From a checkpoint of a small transformer trained on Wikipedia.
Size: 10 layers, width 224, 7 heads of 32, MLP 448 ReGLU, vocabulary 1711, 5.82M parameters.
Each number is 500 + 40 x the weight over its row's rms, rounded and kept within 0 to 999. Layers, rows and columns count from 0. Numbers have three digits each. The size before them is the row's rms in percent of the matrix's.

# layer 7 attention key, 224x224, rms 0.059, rows 189-223, columns 112-167
148:544494516429523520538575484481446531482461512568533455503447523564432519529506439493516520465534522505467493439507539521545467463543490510516479496485507460480493468516
127:512569513473482466450515500500496452539543486515551454497493487468476512528504507470458449515554461435486460480507496586551525449460477518580511584504544552489494513378
126:530497510438496501539551487577465510518521526548516562455459456479537495504517527479458475573428508414483496567528514466463521497481483494556469485531498537483518490389
105:507530555471486544515506450514521493544554581485483457542501467508548492491455497495494489510492515492568501488451496474475459574486510530481478500475554523491470489489
120:521506542519458542495514470510501472494465547507517513522538506476548436508482537436500505512458510490561507451451469500469481574436517562446467481525552526553489462505
072:487497512489507549539459495507492521479497479507529487497509437461497528489520526461536481522533543494459482482510476493527533514480557512606595436471440462535503519458
089:483455515465548485502488504482533565505542525492503466549424477465472531506530483514454452477493465501487505518562519483539530491545515503527495462453448473516530480540
121:493535527488456529497507448442473506456505469508482533527525528505570512463422525409574526512517508524546527415467512485481510553409511522429477547562526530556519505507
095:456464451566487533513395499561552512505477507464474488536470445475424502505520457536424489444501490503404421510542519580478521467572485508517509486486458437470532487549
100:510455472485537438474549487498457485413477533525504504480602487487468565489540522460532541464470494633519550467509467488473452464465438544495516557491522524574462501503
091:471478499525474514543451597479539494552487528465433449470498492445534527545512445544378524492525461443503468500493439504580534483504539421508451484509473460444475447493
089:526526490543576547460540459508472508443515442553508484480488483515480554463465530507522448467446486516516485477506478509481443498455498555402582559472524534536535492480
106:500407445532513528489418506529503458442441489565539477413581434495500461443501495550471486522528494416493506481547467525565534510464424485565386491530512522455475470496
094:453489606507538460549567554455560480510464517526548514504498538443581456470514453502471531464552475495534555457488428486489512521468546450465428489540527507455495467605
096:476496512467470501492498545509559541525549539551473539546527543443502497504527513558430600536493452553465538518496476493428494489496442473512457424504425484490495425492
105:487503421541560499462508478494496554420493521522521525486548493485454480475524545488566512501521435602496494464475545531464472529501469605525529525498536509516493517447
100:548498512544602540489509454518468506493499482484502508459488471546427490501536539519572448515491497569486454512516531479505537446544469516553540549482518518548527550470
100:558463530534441436492498506522518460532496540449475493535466475443485442482499494498432435419507482481500494493476485517488463514495581461513578511496456457494549514487
101:569513553548511429532538470502430513505482518397411533523422440527453558457513535486485439482526480529494498594548516495503477523529532514500543575506537526544560445524
092:506551529458402533513577457546447454473480481468548505536480518480542444493540470408492493547490559483486470451512538494501511572506509490586512490562496469457455510487
072:477463493508475488417516470485516505397459453487529573536475538491524496541445547492542492477529553545495484413530499489556549489489493467538520488595506521526430554532
128:453482477491513438487487511518523538528520533490500500471478524505502513521543435609440497497490475474442492558530506553519552465574503430554477540457452463456492506518
121:477460490518490464489479557514510502511502531486514491447452544510485522535517400589416557458519479431450476548510538542518558463571525449528492503475473464425494515554
100:516493485453504533502513469435531547453510474528520501496550457480513521478522590407605502548487525570531507456481505449454475509434467534473521528509521560589505469472
108:515479469528497459531497602493529502507491512486493438474427504491485463547493424553378535488515477411480488546494494534575554464525545442516495490489440458398467512531
088:542449490528543521557511457472531477487488507423532571510465496526519483455511537490527451435487499551547563439519500527440496541490488560501534562484528518508547571431
162:451544576500465481475505498512507481531533495554526522552562524495538505519452550446593554463523566568563495440491445470429462542457483562495487530554535494532472497510
146:536457476552585527488417528557479556504456481437471510469471418468436539438525558478514417499485444496468512500543490559536534439512476484545550589485529496511530542457
102:466507534450438497509488531450541551519504526544470514531454442477517445538498448486472596525530510405485510514466503499464460522495475532553434450508462558473463495547
089:571500523489573439498539486430509494447483477468482522499523509470452556456551517503499482489475513557515451416523558467480569489492558479516588550491585523559489527504
109:484535513510403544461455544491518449498536487504582454545490521542586462543480490538424514531522536475499516543459507503550469568440474510449495512549453489509478504450
093:474514521479492463510459472473533460465515537533530472553527491511464444475568489600448440459527540527436515511533532505428504472553529528548465560470498484505537526532
095:495454525517444441514526521516519507512512532502541515532484486525474541541511507501468540452477434583517504576489464440481480500450497438544498478527495440510435494490
100:495501550516579483483532474458466513564414495487509514493488545477497458545483458414513472473502485516477492526536549523555543495489507495447548507542508593469526458510
099:580511512491501505512464462510497546503560525480446491508493388516491591480505525482525467426492455559508496484486440506448470485499518514503507562502531476504516485441
# layer 7 attention query, 224x224, rms 0.0603, rows 190-223, columns 112-167
129:586552504506427471495496483498489530498564542484550539488496526432475534493531498512516491432485483460493511516482492562461482493453553576517514506528522545531455447407
114:527430478505539474549451519529520492544500517517524629433458470493504505532536535465406479454452442457530540510500508486473500443433510506498523496555505444484507508445
118:551530492602515522481523494497483479502541570569503527497467483469527464558533561487514509507449507548517570548500538446525486525479486469581551452552542479495476490494
117:538555518578475584498505462479478481511482575606533568510467530542500521520506582503516514607499511560531544499465578455583507496484484468578537400520560497477454498463
088:504458518550462493485545541495477462434532503503501436482516472489480550491521472500494464470561421485480587471414578530498475473516559439577545561472523513512498514545
099:469453549553500409491530545492504498485485465474496471485487471492505521489503452565497466471549438522506493458445551556414483494534564546550473615481523432488539489521
125:502517478518522608500437455494485482562433606525530528532528541492500512538532611457506550614463515511553505526554507407565515496480448473504501347564475514501471520501
096:600490512480535493465498544545483515533475419470523497441506473449518509500444498534463409466556576444421510459513520526526498496528537501528537537390524484464506523509
097:491530469426474531587590484544551475413550507529576500516579534483528467513464484450518547490552478546481457443533440555464488532494495546465470516504450510522471500561
123:446505464475537479488504544556481529501505485392463437456504490476496533479501479484481467443502492455447499519514538542475544455550524447469543645427529474489582476508
107:488510545524453552526531515481521526469513537541564580505474547567515487539463546470525522541556535536488397442530530494462467535496442497543429463586424546498489523481
105:420528433522493530528544516541513531442511511490495499511489510551543525477535533497470533530543408491462480428513516525518552546544496455537520484474490527479506462452
085:497582511445465556503466525505399365560492533506512539483481489481455546535495470544475562519493499496496458415607516505495496431544520508443534531530549467503558495483
096:474496518457453415493418508399472489483473502519450554486535534555508484516446435473523505504536527541468588546505483491504516441513519448488537464528552457547566567553
098:571518568491499480527466494454508485477514487538515509452549413499501417498513411549526450522485547473530469502507549501519437586410521502552495494523468496587348516533
097:417513460565457476536625560535546531470526472560475479557485479555493491517528466481544544444552514532488415458438484496463500531475602540497446524509405495589498489583
108:533533547465440526486500508442417476472544459462483497498427509459457503433481393514526468460507487495452480415540429493455423500567456452533529557501531489552481448573
093:489428471519537504495527498474521513515549492608466545554457510440511461537532491574524512494532397549495474472584462504484422438535498460530470504551488542450481545558
085:481532533533456410501487552462492477475543504491484462493500460398486530479478502543491547407564467480497498539414603512447472430453500516567474602474504485528490495533
087:465479516515511433500519515479449502545546482564468489481574496467500544500519469509538518418521444464502543568386586513411489541467616459542533625422491471492560521548
120:431489482496525429489481526482498547520492397439448458497580489460464489454492438535494475425502465482459505474522482529437502523507516504476449613480490479542517499510
123:443469441477538461505505554488454531542504429435478449504585487451460489433516449527470507444495501467462543511504480511430491470537520455481481632473515486542504500492
103:551547529521416504509575452497534460464552513545507548520458496539542502523437600447556573531514460579527436469473470462515540491458537544503525446551495522499470464500
114:469486480528524509471470539511454512521487469390500484494486440478487500434546441519436429445505508459483494559491524542490549468518543463479566583460551459488515498471
103:573536542502480527462526453481487452483502503503525488510486497511489480490484507544485477539484520495526479420515505476483365511477414547567519480459496494481424504506
124:466572543504458514528470410455455470505547555516518513509547540517554487550490526441497528560490538509536543431494484427464447505501441501555441441587547548492450477478
098:536505455532499566531519520562531570498506497518585511534519473521459490463502490523476502474445489455440476462505465538532533449538515438630455482447462514441477530461
090:568487498544513477453488537519467496514449526438514486569505439538449521508528523505480455493454518476570495524439411487513505447539547504462488439452495455471487493501
092:510486452521463472445470538458534580476582524531528471503517494459434477500452473458497623506511472551520444480483475491482498553534547494528487519502454472553511473520
112:531460457530504501513540503571425491503417536424507418443497443539596493504506492524483403514502560511508538581460459545515482534493430487519516485533500496466514498513
098:469536509514508398567597440478490499435541480551484522486528482495503462473507399543493527479533434482454467439525485523498448547527533494478472507459524471568565519511
095:524496483498494422482481511469457486436489538517443535502640539497489504448510526497483509560487466568459537499514506423511535419559515422468508491507542471485555468503
098:553534499457597563476506538511506497542515464493431515513464530490443490455547467571504511514446483547466491450428468507511493487562494558511545447458548555488447564484
092:502501541523440464504487544415525507450544460518574478569497498521406469502476457523500496517501461470471423503522496413495500440535438506566499455550463463505505512534
# layer 7 attention value, 224x224, rms 0.0777, rows 160-223, columns 112-167
133:469456538518487502490412461552480486489404547515548526435505489506524458456461397501544496571479468538487543479554570516457511581416419529548530434498506480494502580503
133:607498500475497480510449476540514512484451537534527489478465477454523472419464483509532481527489532549472508478502531510512491456405480453510490551487498472468504471510
149:572502482536505481438477542492543473494453541538439500471460518449522506497472459455528533573577455490558505471591573429465447475526470504502519529458489473515513462528
146:464514549461509431399486538486554492505531513540532494508414458503496486504522446523479531460460492522545517537468485463509523476502475472516476521454379488466480493509
145:469462574550518499473449532564491520542506486460487542499522560558468501449489428486534503459463531475513502479435414434499515484588546475529473475455490549524455530491
140:443498432477506495532496511491457544463498476489517401454451475528541507490547532567499511490540580522508495513429532431481497476515504524511443543508424549483500476517
130:475470471476523567498523556556496551442500474507450549456468474569526420523502444570545468551485488437476494535524547544521453509495473518468505532498514462526551527566
142:543444514429547491546551556574503512452472572554519567471481542453512524479478492510450507484559536508458470531496601494536490466514460520498479529549536528559543568506
140:587453453526522554613547530494497503395485539531474476544551503448497397564496480473470580543541491430535528496500540557495469540487513537511557483454511482604516461515
123:492567463482428496474557481531533499460576507490542488441486500517521419465492535496490489546506515471476486492549474469535481571486527501471478473517471508523551575530
132:520495522476505517498542485493480488544487543483539457505474473457504500523512534553484470546474532499518492466513510505538478491522516437477494499505524513539538453507
141:478524507511547471514561557473513492543568507461555581513509502492487458527474521449545428528417516451507525525475497567489482447517501510471474506514522525526507494481
145:538500446530541460519492532440517489536484516477452534521518544479514552471477457468574478439434473504505494523434428507483505591520535497455534463460440448542468438496
124:594552468492506477488566488472514485482546546526543503516498544459461532459493526467484500455514454466494512521576553557526512454481556528535457483484492505592499472526
118:459510464456504453474503534477492476462450516532495466509481516445475544500533524549475484476542460531488500547553487498527501469555456477512448479485490453429463483476
127:527493548421471514534443468497509525502585502587446519521457479441521461435483539489450574437497481510539509464462599536470503509543494535527478466468481539528413479564
140:473535467454434513603444506440502482529512467496581552555467494462555474528501468534470473495562489454502536462507561501403509484501468444447496455512501521521499571515
139:480488540491484480489501494487505542491459482462540446531475499517540520525476515459584553443381523443468505537630492497416432541502505515467515433422424539501526551472
137:396418451520440505525562521500481531525577537518456469540499522581481575503527528474509509485500520498561544445477438536539473498504551486470492487506574497524463494495
144:509536509527535486403463534489503608529474494505557468507459503573481560496536427516499502509552432472504472600412491439551550521529485478552509578511481476468523433536
137:509488491446513447418434521537520545516490508539493543502485453476514513508504545517473474501553503552562536454415478505501495523508439509425517482560510527508474407499
143:490569498597446447499513488546451539493470421487427533520514476550471411478500490479532533622478512513474531511589515494515490561504527539565514567464543508498474564539
149:493475464466508513505472482466453409532586467477535479571459488465505514508470561536546485530503551534531478487422509461517551470497496527531540482444564494495430406504
119:536495518547498525581438534569537441430474422485493504531553537587529497498491546478547493465495484564549506486604490513461512520494495474554564527448476520560422557471
134:518517482471493504522521540421429507553492556464546513503484553513525452483482484585522484509529502405486510540510537515476512443495512531470387451468506483516496443550
126:455454485511461584516513445568446472521521429516535437476422524533494465514497504483509451557539533539512498514528547512528513482467490465561505494512473515513461629547
134:498547481494497530438545456444538474510502489498455506509457517465511515486460515449481552480550445449456485493461542503515479464492529548540546512473525472531551526545
135:513507471489514481505455553491520506437527481549505514496429514554545582465553495454562460488481513519533520525483510450493485478486476527378442468493458508478532477455
124:516473427462483444426478530484515508505490523481459472513443488483511516541480506482426470491487487495599542448472474439512494460474526507559545536556533508585418508448
141:621492552455506491549447510515450564509443483487551544507550506519502419521517422547476526540511493470529515515573515496553469450537490556502453530502478529512465513505
144:500482476536502516525499518510496493460512486506537515468467453515536490474501503470548510495530480466514513508577549498500485561504482476436547471481524518517526506508
135:514454456576536490505525471589500462464571453503507429480526497564499444570454446498562423506522531540490472578468408441553509515507479438486501517504393508458524489523
094:575483511495478555413515513422515558480497401553537474544467501446539459462472489464471484476560449537501496528519490515521451543480545500453484434545483491513474531578
092:433537470491545534563549514499574461470484474521510471511522546522527496446569503502576429558437484507512496484459523475500534525542507455493482427447524486501502511498
085:553499449432378524477550527494515524547443510498552498585528463478563482513475564531503537489500522487515527515565545470465576513519506508515555527544480497540468513503
106:445488537383573467424550578506592526563451527529515461474480528500537561494409566538467493548607462480494463500546465472578487486499512489463448520513458518510542517449
095:523462479510551459532554540500505573457450573557488499498498461414505495483431543452497486518488493434522542461407507499548481547474483515426541458531596521464500557556
095:550530494447495510469435493478505506498524515497440501608481454430486507560474434525504556492515547535553506486467534471431522491469460480504631497497505516514548472451
093:545548492544525496447499491446480576510532550511551489450436518486459443521486509515481471488438482453489535508456579507502528532521547600443544476548493545474489538535
096:511477523577489534569510489492547537545539628447483549523429575437500501472455465498591494465590565509535561494526513440431533559480494496500476509520495456552560400484
084:475516471583490497457563548503478437466530490508434507502500493557465428620423556486528560483497509485514442544577463506463497534479488590554566534498463484466554561492
099:608530561488456514508502609440469507517554525501554513488457503503483550548545456459474483470538560458509548517556499504442462513502433491567502450579538471547516427448
096:535581535503507478535512494573507499479473611491505525483418532489507529562544462502521561483553470477482495444472478485439453487461470496547494578419523495508493524511
086:470550563461545515496451474489503495495523522419487534480432540474450573497496522456498578449534560577548544484498488491482568501511533439576582443435479497572478515503
090:492413516453535472512471472494513499456460470544401460528550513459477532514546536498495478483485455476467487453449470457511426523462471498458567462492496414468514477544
087:545448515539558446476469486452504498442523465486428492481487468538470518520530457475450474454459422464546513535537393553550509515522496548505458477512502455473520432539
096:527540528531485466468476412518522552533433523553486494515546509429492446478461508558479482478436455473462520517506594500562488573523544497537475431452551456492502536462
089:520467541562484482501477489559546517458545557530437447551444492445523504518491450461562556465533516522443530527463595512555559462507525497494483496505511419480466460478
080:531475510490526506545512471454522460507501457546582479498555513494526562504545482565497417509394507447452523461394509491504442489477505527495510440502532515440557447473
094:531498491478412544569460446558509561537504501518581528505480538539484413545471475534506566475487548451482498492494521422496523510481444511516395515537561478472506520595
088:519479475505505487456473523492519489526500482575497464494531469470438542500530472505493457524533421462477482481579461465608572483494497525478484493448508502487548489389
088:482496507503502402541566492488485483512541503445575516473497460571547520490502474504506573544499536492486578528453517490471550505514467511506500492559536531535538485523
090:545533419594395443450529483592511460560471504532568485431459472517482467435549504467476513532510487495485544449445492445522488500480455529523482562494533493505502451539
090:538521542513561503482528476491513471506505467474509523435470507503476544473543432551491460549474454484458478469430544532489420558468544488435488422517494500500602457488
086:516556441531497487487527454516563539514451439509552466522487486487494458448503501549464492545418452565463492510477569506522530474522465531526497480519502537422553467451
087:516512517459529479466509452550477544476539438488499449462484542556507516494490511489469510479530434518448532467499590463500499572491547582477415532579575523526497469462
094:497509434407496508575515434511487541497538557565488482514540509499512461571539435547510522573521496526504517487585508517525505480530471457486436468490453508529450459506
092:500529472434448480605522468518536502459501541534572537495445519531550471570557414534495552525516537524540560542551503496473533432501463559500469511453414559580527461560
088:600523472542533463506502501384495523497557518533511519566537523492530490481579499521479486506481477501510499456509504467482444454513492489493491466532564470472518522489
091:480449487482500548485524513488508416476460431497511544570488526508551450475488534540517519515520462504495437484618476498466457499516455455471463495460399478443509401574
099:416543512434535432563495443455509456502503484496517497439422476539497520480506557545512525590482495440494519518504514456569576495515497524508467498524549477507487439561
089:540476442572491492487500476482547552493405472569563530511493440506503457447567527501464475567410440546504476470508472531507439463555440494549422441486528542524530508512
090:498525512506510486528500545504478481498475431463586494465493503501499442537555531554513526528548528514519557481498533458469510475513503511551538570479466496543450455455
092:536568502527486467578480457465586476496466439501584483504515484489509499465561521487510491512546410538449501523536555470556474521519528551443502509515540552528572433555
# layer 7 attention output (transposed), 224x224, rms 0.0752, rows 160-223, columns 112-167
150:512547513549510550479495529457538476523458530535443441525520489492481609520482527522572561484574517527493509489505555426540486528526592418496511568482529479530502493525
141:473535472466546545463465467503462550452529525478483531562542526502508487527633539498533442424502471488512524507518534449536491479488507509486494487441668467466468439432
170:482532494604488551566491467490542499525487447567549455509540539564516531430502519473523502422426502485497499523507522474432484573507490492511471457551507503413464502505
160:513407524477516518519439480523444539417503602501513487469559476507520522511432507509502498539517604453540484481526539479498530489484495444407449486563613503555533524472
161:568460535409522470520547555493538391500575541576450473476508543555527519570490541470478484495498533478460490526537556507512449523528489508560459488507511489422540554515
158:450527477492388521488476491534445461477514540562527554511523502541514491420492527464499545469504508556471439516478501533489453445453427524442558472506541538506467484519
149:531495495472484483532500495479472496516460405503514497505439470507494539546540522448476461455480518559569484532520489529459550600492489440556456500581459485501454487512
152:526513419575473464514493528541517406459489489556502585511412559553474509526500549492548505464477431440542495492540493519489479573490453460471539498480473483444559498470
162:491511531527488482452491474494486519525514503507527505477460471492509540505438517533505495557416509520572477443514489515483582498482473516469517510509494565448548536517
124:465392502525453493451440543519458499482505461459484586454497444453453516489498503513590498485480454502464434434563455578466499517530516464482515596499450500481528476461
138:512483494450539531415530484445501534493480494512471562563513449526548535501539504525575445466514414447550534455490448583536543535525429477543413469529494518563477470456
157:545486485511447397475437410505473421512470506410567521602434496576520467516527479488486512533455473515514524545509445495477521469559535548524469519476447488540522469456
170:513495508479555446505543471537497482503567506483499470481536515495456471553489484514384534492517478509462503534529548523501526526462488505451449542561542477556578594555
136:453521509560568495454510520492474543499520473524513580531472468504523506551529535529502499554466470376544501399457398519530632448503438497444540524528435476523487463480
130:530433486487497558505510470537554527516547517494530482531516497476522414518477496447456452534483548535526464482507491508558454432447475538448487508540521508524514445524
137:475459495518487520571527581479516492510431477487449493499512518507532530435499475505562569506557502446471496521486488470530480524494481463450519589515516507398537501477
165:509443530521455464464503438529529484500439493460424465474477522508494507468419508509503526475445460477481511555500433414511481510519521571507452474483507453531552455477
166:477529508519512494459424436519408485506511497553564435504530459487533472504557512619483437494568483513416507448422497453527520442555454511488506470556513499522506520509
153:565567529452472524527412499550568450473516473505577488530537537552505505558448509472468501560432485428515477486437448512458508430548443493522496438509492520465477468437
161:465489512479531454480566546561496516470554472506470545431563453532557429517465538423475506498512581504517510520535495597457463506520574545481492478547497502561463524509
137:507460547456465541555514456497492532582502534408539474515534514529480495472490532448480601551492543483466504505524508535487531424463506508539518547422535481566510471488
161:457469493490530533495548518499472506458532504464527603460539529469484505517493477550513510531501561572492502486441431482432457516531479470515505495601537514420541448466
179:536544526490517515442442461453516504451472546492534515481507570494484464490460442482511505446429524424531521476523527526447503467542496534438472568570505460540538456495
119:502512494539492508521481498541552511517524535583411479439472552502520498593501432462399534499528600460543524447437505459529470482508443541501501543478486468495576494532
138:502527500510497472422535391443466460508510464483425481563454431506559480509510567513539513445464508523459485489488496488501504503530488516477517483550444467475488449482
127:507547546530402529437500563469495466414466511524495583483473521453511520485506489439513456492470525506526534501437467483466509506514436483509520532506494474452536399497
148:486516542518551575499588512535466492479490507473534507548466472493514391540548515529486443557490534474546533508547442544437543528482415507540492497540505545454531501503
149:468478453434465525494463452532518502545516570525487486529557439557505469538540534419478472500474447471454473507472471496479498493539484506495475481472578425531494482511
140:510446578485438486518519480461553465456486530466524536499517539429493539465421573508498528477493583460424514547532519532449609528489486493505476486419447506530607485496
141:445482512564484463475483451439541498476519446529475478488441498480541545530446560485495523466485507491464494486467550484506601487520516472520558502447449478544548421560
162:473489511527471507518466467508490482481519444543526498459486525462484579517514484498440500479499502428481459441437479463492511522510385491488470494557448409519487469530
143:488493507395404534462472505464473483566485496477495493505552486491645608501564484439438510482493517547449505547510529589525450519486461539540522488454485496515445511489
089:457559539494495519521583495522565520518511482505515558568448511499537510438501419459512471485477470378480539514553477529540477449500447483470572496482440559520492511485
089:490560454515501527531524549500476506505501528541499459510507518535470537457469542479538566527462469587484502478456494530462523555554462459526450559535514499566521491530
076:491488583527516560504487480469479585581457491505513515508528570586564545505461501479552458506465467394490545495516508520569453486527494588410513494527465524489456517503
102:470474461572522485500534531495536526483465509486545485507481530552628471468484506476536543537526546495504458504497502537542433520482428506414482516476438489566494452535
087:551521500412523431514581463526524529451553413481483479536477445523526493537620504531493483531536491464511530539525578481474473510493459518510532441516516502519584455485
087:509530486494451513531548431541520488495494423534524411424484523489469485541525541537488471517529525544572528567502486476515489486479546631459481463478562530488479492482
096:544394480466561430475448448542481460469455468535479566552424466519502494505493511516527472461509466482524487609547466494517501427488492484488542425468475465498473451459
088:534441478575513379489504522440503485480448538481459517497465535533496509489521551476470572624486440572489489590444480539517529528491591508450460548524481473464519444476
075:547448430490491474551503494433485477485594568428596517442499506524453534489500542491512482475536555588446476545487529496474464501500551456457531503362492487510531528515
093:521517534480500447511460510508524498573514525537510520470482487467436503452532445484407518566478435508515558559450478499494527449520528499536511525474435502424493471493
089:456483481464515439505455511409537487459493543482466482421512524539484449492444503507511448484564469552494472534516504448482514432470592520542500528503547493462595507442
085:526492450506466428502538484538562504483499511511538561424482498516524565409522476502488513532489462599491504513400449513443473457521561547447426585480515526475546519494
094:516601417422550593513531513542459519461532495440497464516479561560498425556541464443491435535535517400554498363509502501568514482516486522564502490513504538579483555505
089:568513542516573507520534491469557526524542471521513491498432534462506532600672529518515470447584554461586502522578436426483479511547528483473493505427525531561510583450
099:506521464564519460484530556534463478433547479492524507590488473553509450472432570531473419467428530446527516388502535485532497518520453542520468528559521560461474470554
089:496526488520502391519560546407508491541507499491606455520510482538482470479480487503546488477496523471503520564553459512476471484444485586483480580466518537551523374489
075:480564515493447544507475492505426500495472459553456452543512517489434467519527513507480504482512470427501515475511514505526530507567434427605558493554499552472460491507
091:485521483453575525473515445500503498529474482511572516460462526469493529503434464509522498436506534488461517504523486522530479499432500489464508505497488518431535531499
082:526447461531556511458564519570516455490468502523469496515473548496552533514464589555520538525523465441522497469457466465519435508458496499430463510479508473524452484549
087:538486568501469491511489505513532503522452456559434424485560468482557530481505572522526563557475498577465482641480510521472505531516462393447484551493446503489504469508
083:461446545475578544499430474542465478496468477523541553508515538462499459551479509500561469487512422509554566505575461485480527429454481472486516490497513389420509517447
088:444535538466469491526515554482496480499485487476477441545478465527423408428490508470497537514485558505453471552557536520517582520561478386608534521481534548468488489498
088:496490525523521529486453536576376489495513490534527512587488523493465484457450538546534503468507474473441473495545524476554546503502415431556496470460471514465412475547
082:515446499491553466486556504470623518478483462495514547516510523506551511507458573497510491458462537489523549522528531561538435510481450589478527502529470582532468476490
086:533522516517431561444494512539450544526520509558557451491547521511475520528503623486512503515432542474459608471438482582502492481474437549500510470536483598509470515469
093:511441545520406518497454441513443517528438500566486476428507538486526523498501539467493545450464502516422505553537418535483534468474503422479507522493479437432603545490
089:492547488431460451537434536537471459459504494518435455558452529498450486569441489520481474518549435435473486513499495519491569421437493462584541525540463527484490520506
083:491581477534495529482474513461477542518527488458525422508469565562520448503546482459492483481520506491506448518535508556487523589542546435453482518534505507567544585527
094:481515425473527515476454444550577489491490450500442547491534521485523417568513481468485549558545507543472477450480493461431524537522528436470489482459482456527490480493
087:473536512447542541529546525569479528497555449531469491607468467426514506472509508561508546495526464475481464451538518502515553512422466359534508499535493486510509493494
092:502483470555509473449460458606475503525482462472513529486504530407537447462477486470462450466456460585467531520450519588468561472528584484450482493498494498455528475565
085:500550545492537548502503467598491502519439542464431577473486551465439418489470474493459497524523511461484520434576470516543576494537496430554564439463479527441463466514
# layer 7 MLP gate, 448x224, rms 0.071, rows 0-15, columns 112-167
106:551531533516514517489482491510468536520518458508500493526427483490436505469541488527417485555486490474504522540574442542565598487461579517457531510467526529529504534400
104:466494516530576550548428511476469503513486463486490483482487555508458505507553506473469436503511453447453515403584419546426555456537499428474539460501498430536530508436
107:608484525578623446464465520548505481479464523467498457514502426457488533513499513541524459540506500443441498493519508503501470472486493539492543506519461475490550537464
103:525462506495522516515489487571508457487450358431481544500433497498501470521468461548521513512471414514473508479449488460495513530461429435489542520510474493475494536438
108:524532509532572533498435467546477499482485543491488529479542505455431561490553519486487446455521522472581577500581475574497560490531520538578531505478514506438543617490
100:548510509508601537514467554504434539483516532454507507544454468519559428477480544561520453469450557457528605534450516450563476452509506519523468481505490465514468489500
096:541541568546523467553462563503518472504511488476455534452432483552408474494520486552457550511481484486451469468489498440509515462501555524541530485507567494541484485520
100:558419518484491563488540472512485575546462461518529526513540528493508511501548384518494412483550380506516595438444462506484524480550542548505469500555499452515535535486
097:542478467460508538505498455464425452503488561517538571530492464543530526533505521469487495491412514469511554479491467441503467373549600537471448489493547430513527485485
102:503531511525489468478430515504501541542501505482552488459488554470480453494503458587483569487516420486449548428430495512446490586507502504594500530461511531500524517474
101:557511452499505415455459507553472481450537478471473487515513452508454550515563511482511416584448495483501497526417527487479551503446449392494487493476519477514490513484
096:576505526514459538537506519591450448524476472457442474452477463492435543481514451486535524516497449547471498517553472469535574448521492439457564510494521514468505539475
094:483439474518575491494520504512524572516578452473486561534495494441453579546574515453528556502492383476517448546507464464547498472511476522491533580482485474537494526525
099:527527492517470534571536495546552472483502441477512494500545516463435496526506561475449497514506470524429501535491559529538555481438474583520530585502568549474408492500
094:539516474452474556536473551492498487562531498465506511486485494498513526498542453593473456502444545498494563490571545559550433485561458477492487449583525492488557468463
101:467574492511500519515544445481473497512475555526492498516578504510489511508526504462539482466518536457492554507512506522575467560492612469459612512502490519490513451454
# layer 7 MLP up, 448x224, rms 0.0724, rows 0-15, columns 112-167
105:489458544438405468466559522461549556512525541511556518482502439453431537441481426485527506512510421491512482495535463578491553518502486567508574557545516535435500431557
102:493416486502477529550526537520517491408518550352417468443555493534425493545525524498546477492568554535416586504452479430498461507485497553610525515496524451493467485472
106:436475523448464526490444484502535535498484563544513602525519520501537494504458485495453489499506463485473426518457526518416526533481510457478492553515458510493430491507
101:520527531492487518523522472542526482562634500489524526497489488415413463549509490552542540502489447476478486505513517452464555468467457491558480593548543494405481468514
112:460507519492517481529497435466431517553537526489569437466576498501470456502475500470475484492562479455524501533459457545419505553490467572510436476424538536477455520520
098:480496558410458496457476512544497493480527561457432505495525427507459400488542455525536515549416488531512477464531494434523539460474496509557518530563470446500488524529
101:477502452446426537468565441517467504559513480552513451571522507471468583478556399534529528508471474487440479433517472509602460517513525481455525504480463477481548487508
105:437548434436491436467440513454534474458554508492507502498477453479472521543495550563610540488527574504552486520595483517551466480421503466469501421462489478458503410490
092:522533463505569525534481483521523470417489549476440454559517500497501550516504460484570454460462479506526513508478408480461541543533551561568465534509537495472517515512
105:529492467392489496470480505456511486499467545584454539509486449477461471495496509485509560456581528524525491463473462521536540435550535551462496529396498446533412491429
105:536499558546451495486495454574545537478503496506489496475489452451467575511491456510545483480549492521472453466548436533529506470476487488538498497545563518560564538546
106:502514523405509463548476490488475500512551500456529531521489398480534480466528523440538465477488532509522501481451463465459495594532528418502545460509490504462500522493
091:505373506508496493494456509539527499503519465502477544490418455447518516508554517480534485459524473496462480494502521461519502526474481411476480595490466438431482481521
098:440499516522489497502541509463468447508488565485477513503556479545462543447471515529512444508497496450580463411481435587453538490465529463509478482502535441499512459468
092:409551479518494523503547473439538524493530480544532499418463440484473492508539385581526508584524483484560487490462568548473507563516535553450461484485561479536528560517
091:558516494424416483477532469527521517508503571469488476442568439518527534541460446436495535489460489614463487472553480561515495546514511544515556456471573511502526484447
# layer 7 MLP down (transposed), 448x224, rms 0.0581, rows 0-14, columns 112-167
108:417554493492517415451499472610468529517503483505504604469462515484499506449494560466536538519516576511492464487522481428504455480505489453451497472571432589556477590503
108:430522455443464465430467477482509512421521456534497575458544491524541446477483423467471524524495449474537506533452491514487444567492511547466383556519527474525502549534
101:552496475470461502540535473489449503462544567444543485512483481495516535479533505543496419492517479498478382468567473511526477520474468529574557459515524490453536471449
107:444501487521519500500530534510536496485539448509544532496520490502551445533533485519463505503564475523485470485357517549469439543449482568459492528470567539460467549479
110:444417522639481511532462460494442455553523570493393523469548479494543540489489558463544471490443517560527447489443508530472489437490541486502527521534457492504451517534
096:538531509562510478590485423497512504518437450519535470488516507457415569515462531491457512517516419465454458493494504563527562484474521435450482419490481544474527471538
101:500534498514383472460491490495498466486418463426519518499448519445524450517492490465533512492524487510515528529455510478407541485460472537480487508493556537476553510472
101:497516514500517519467508508487498593570464453488429497447441557461443497505484506551468505484492488493427480486475493417478550564522493581536578539538497382552578538430
096:555437558494505479552494560516482447601484490497553508486474508467518566536475508499581562541467572532509514473511565508481463446465506462493508520483455539533522493438
105:455533520540531541568463519532473448522450443458514502460457553511419561490518550461555412461425560459540501518348508569525576508537578434491504522550492503494474536457
107:454447518571474513478501507450530505473514503537511481562477485528518438538506456568490527534515459402534521505356498528568537486463497481500515522465469557519424523404
104:443441522568479503445529503495449470489529571510513547517590516496448534476506453463530418470478422489486485521443490515577581472488446504528503444444463470511560473499
092:547566473487548554498516504438459469504536567454512435529550474527507470432458516509450519527511499487516458459404467509474520496549507499504521511564454527535455434480
102:507452504442533552573554523516413474443502480497496489452543559505533476482553481447515571479438489500494547550458485471509467479523481517483491542578541539563601575504
094:493467498485553488513487482525479487465621458526518507481467531443495466499378478498534422522503507483541551515483558437495485439444483567480490471500429455525578573512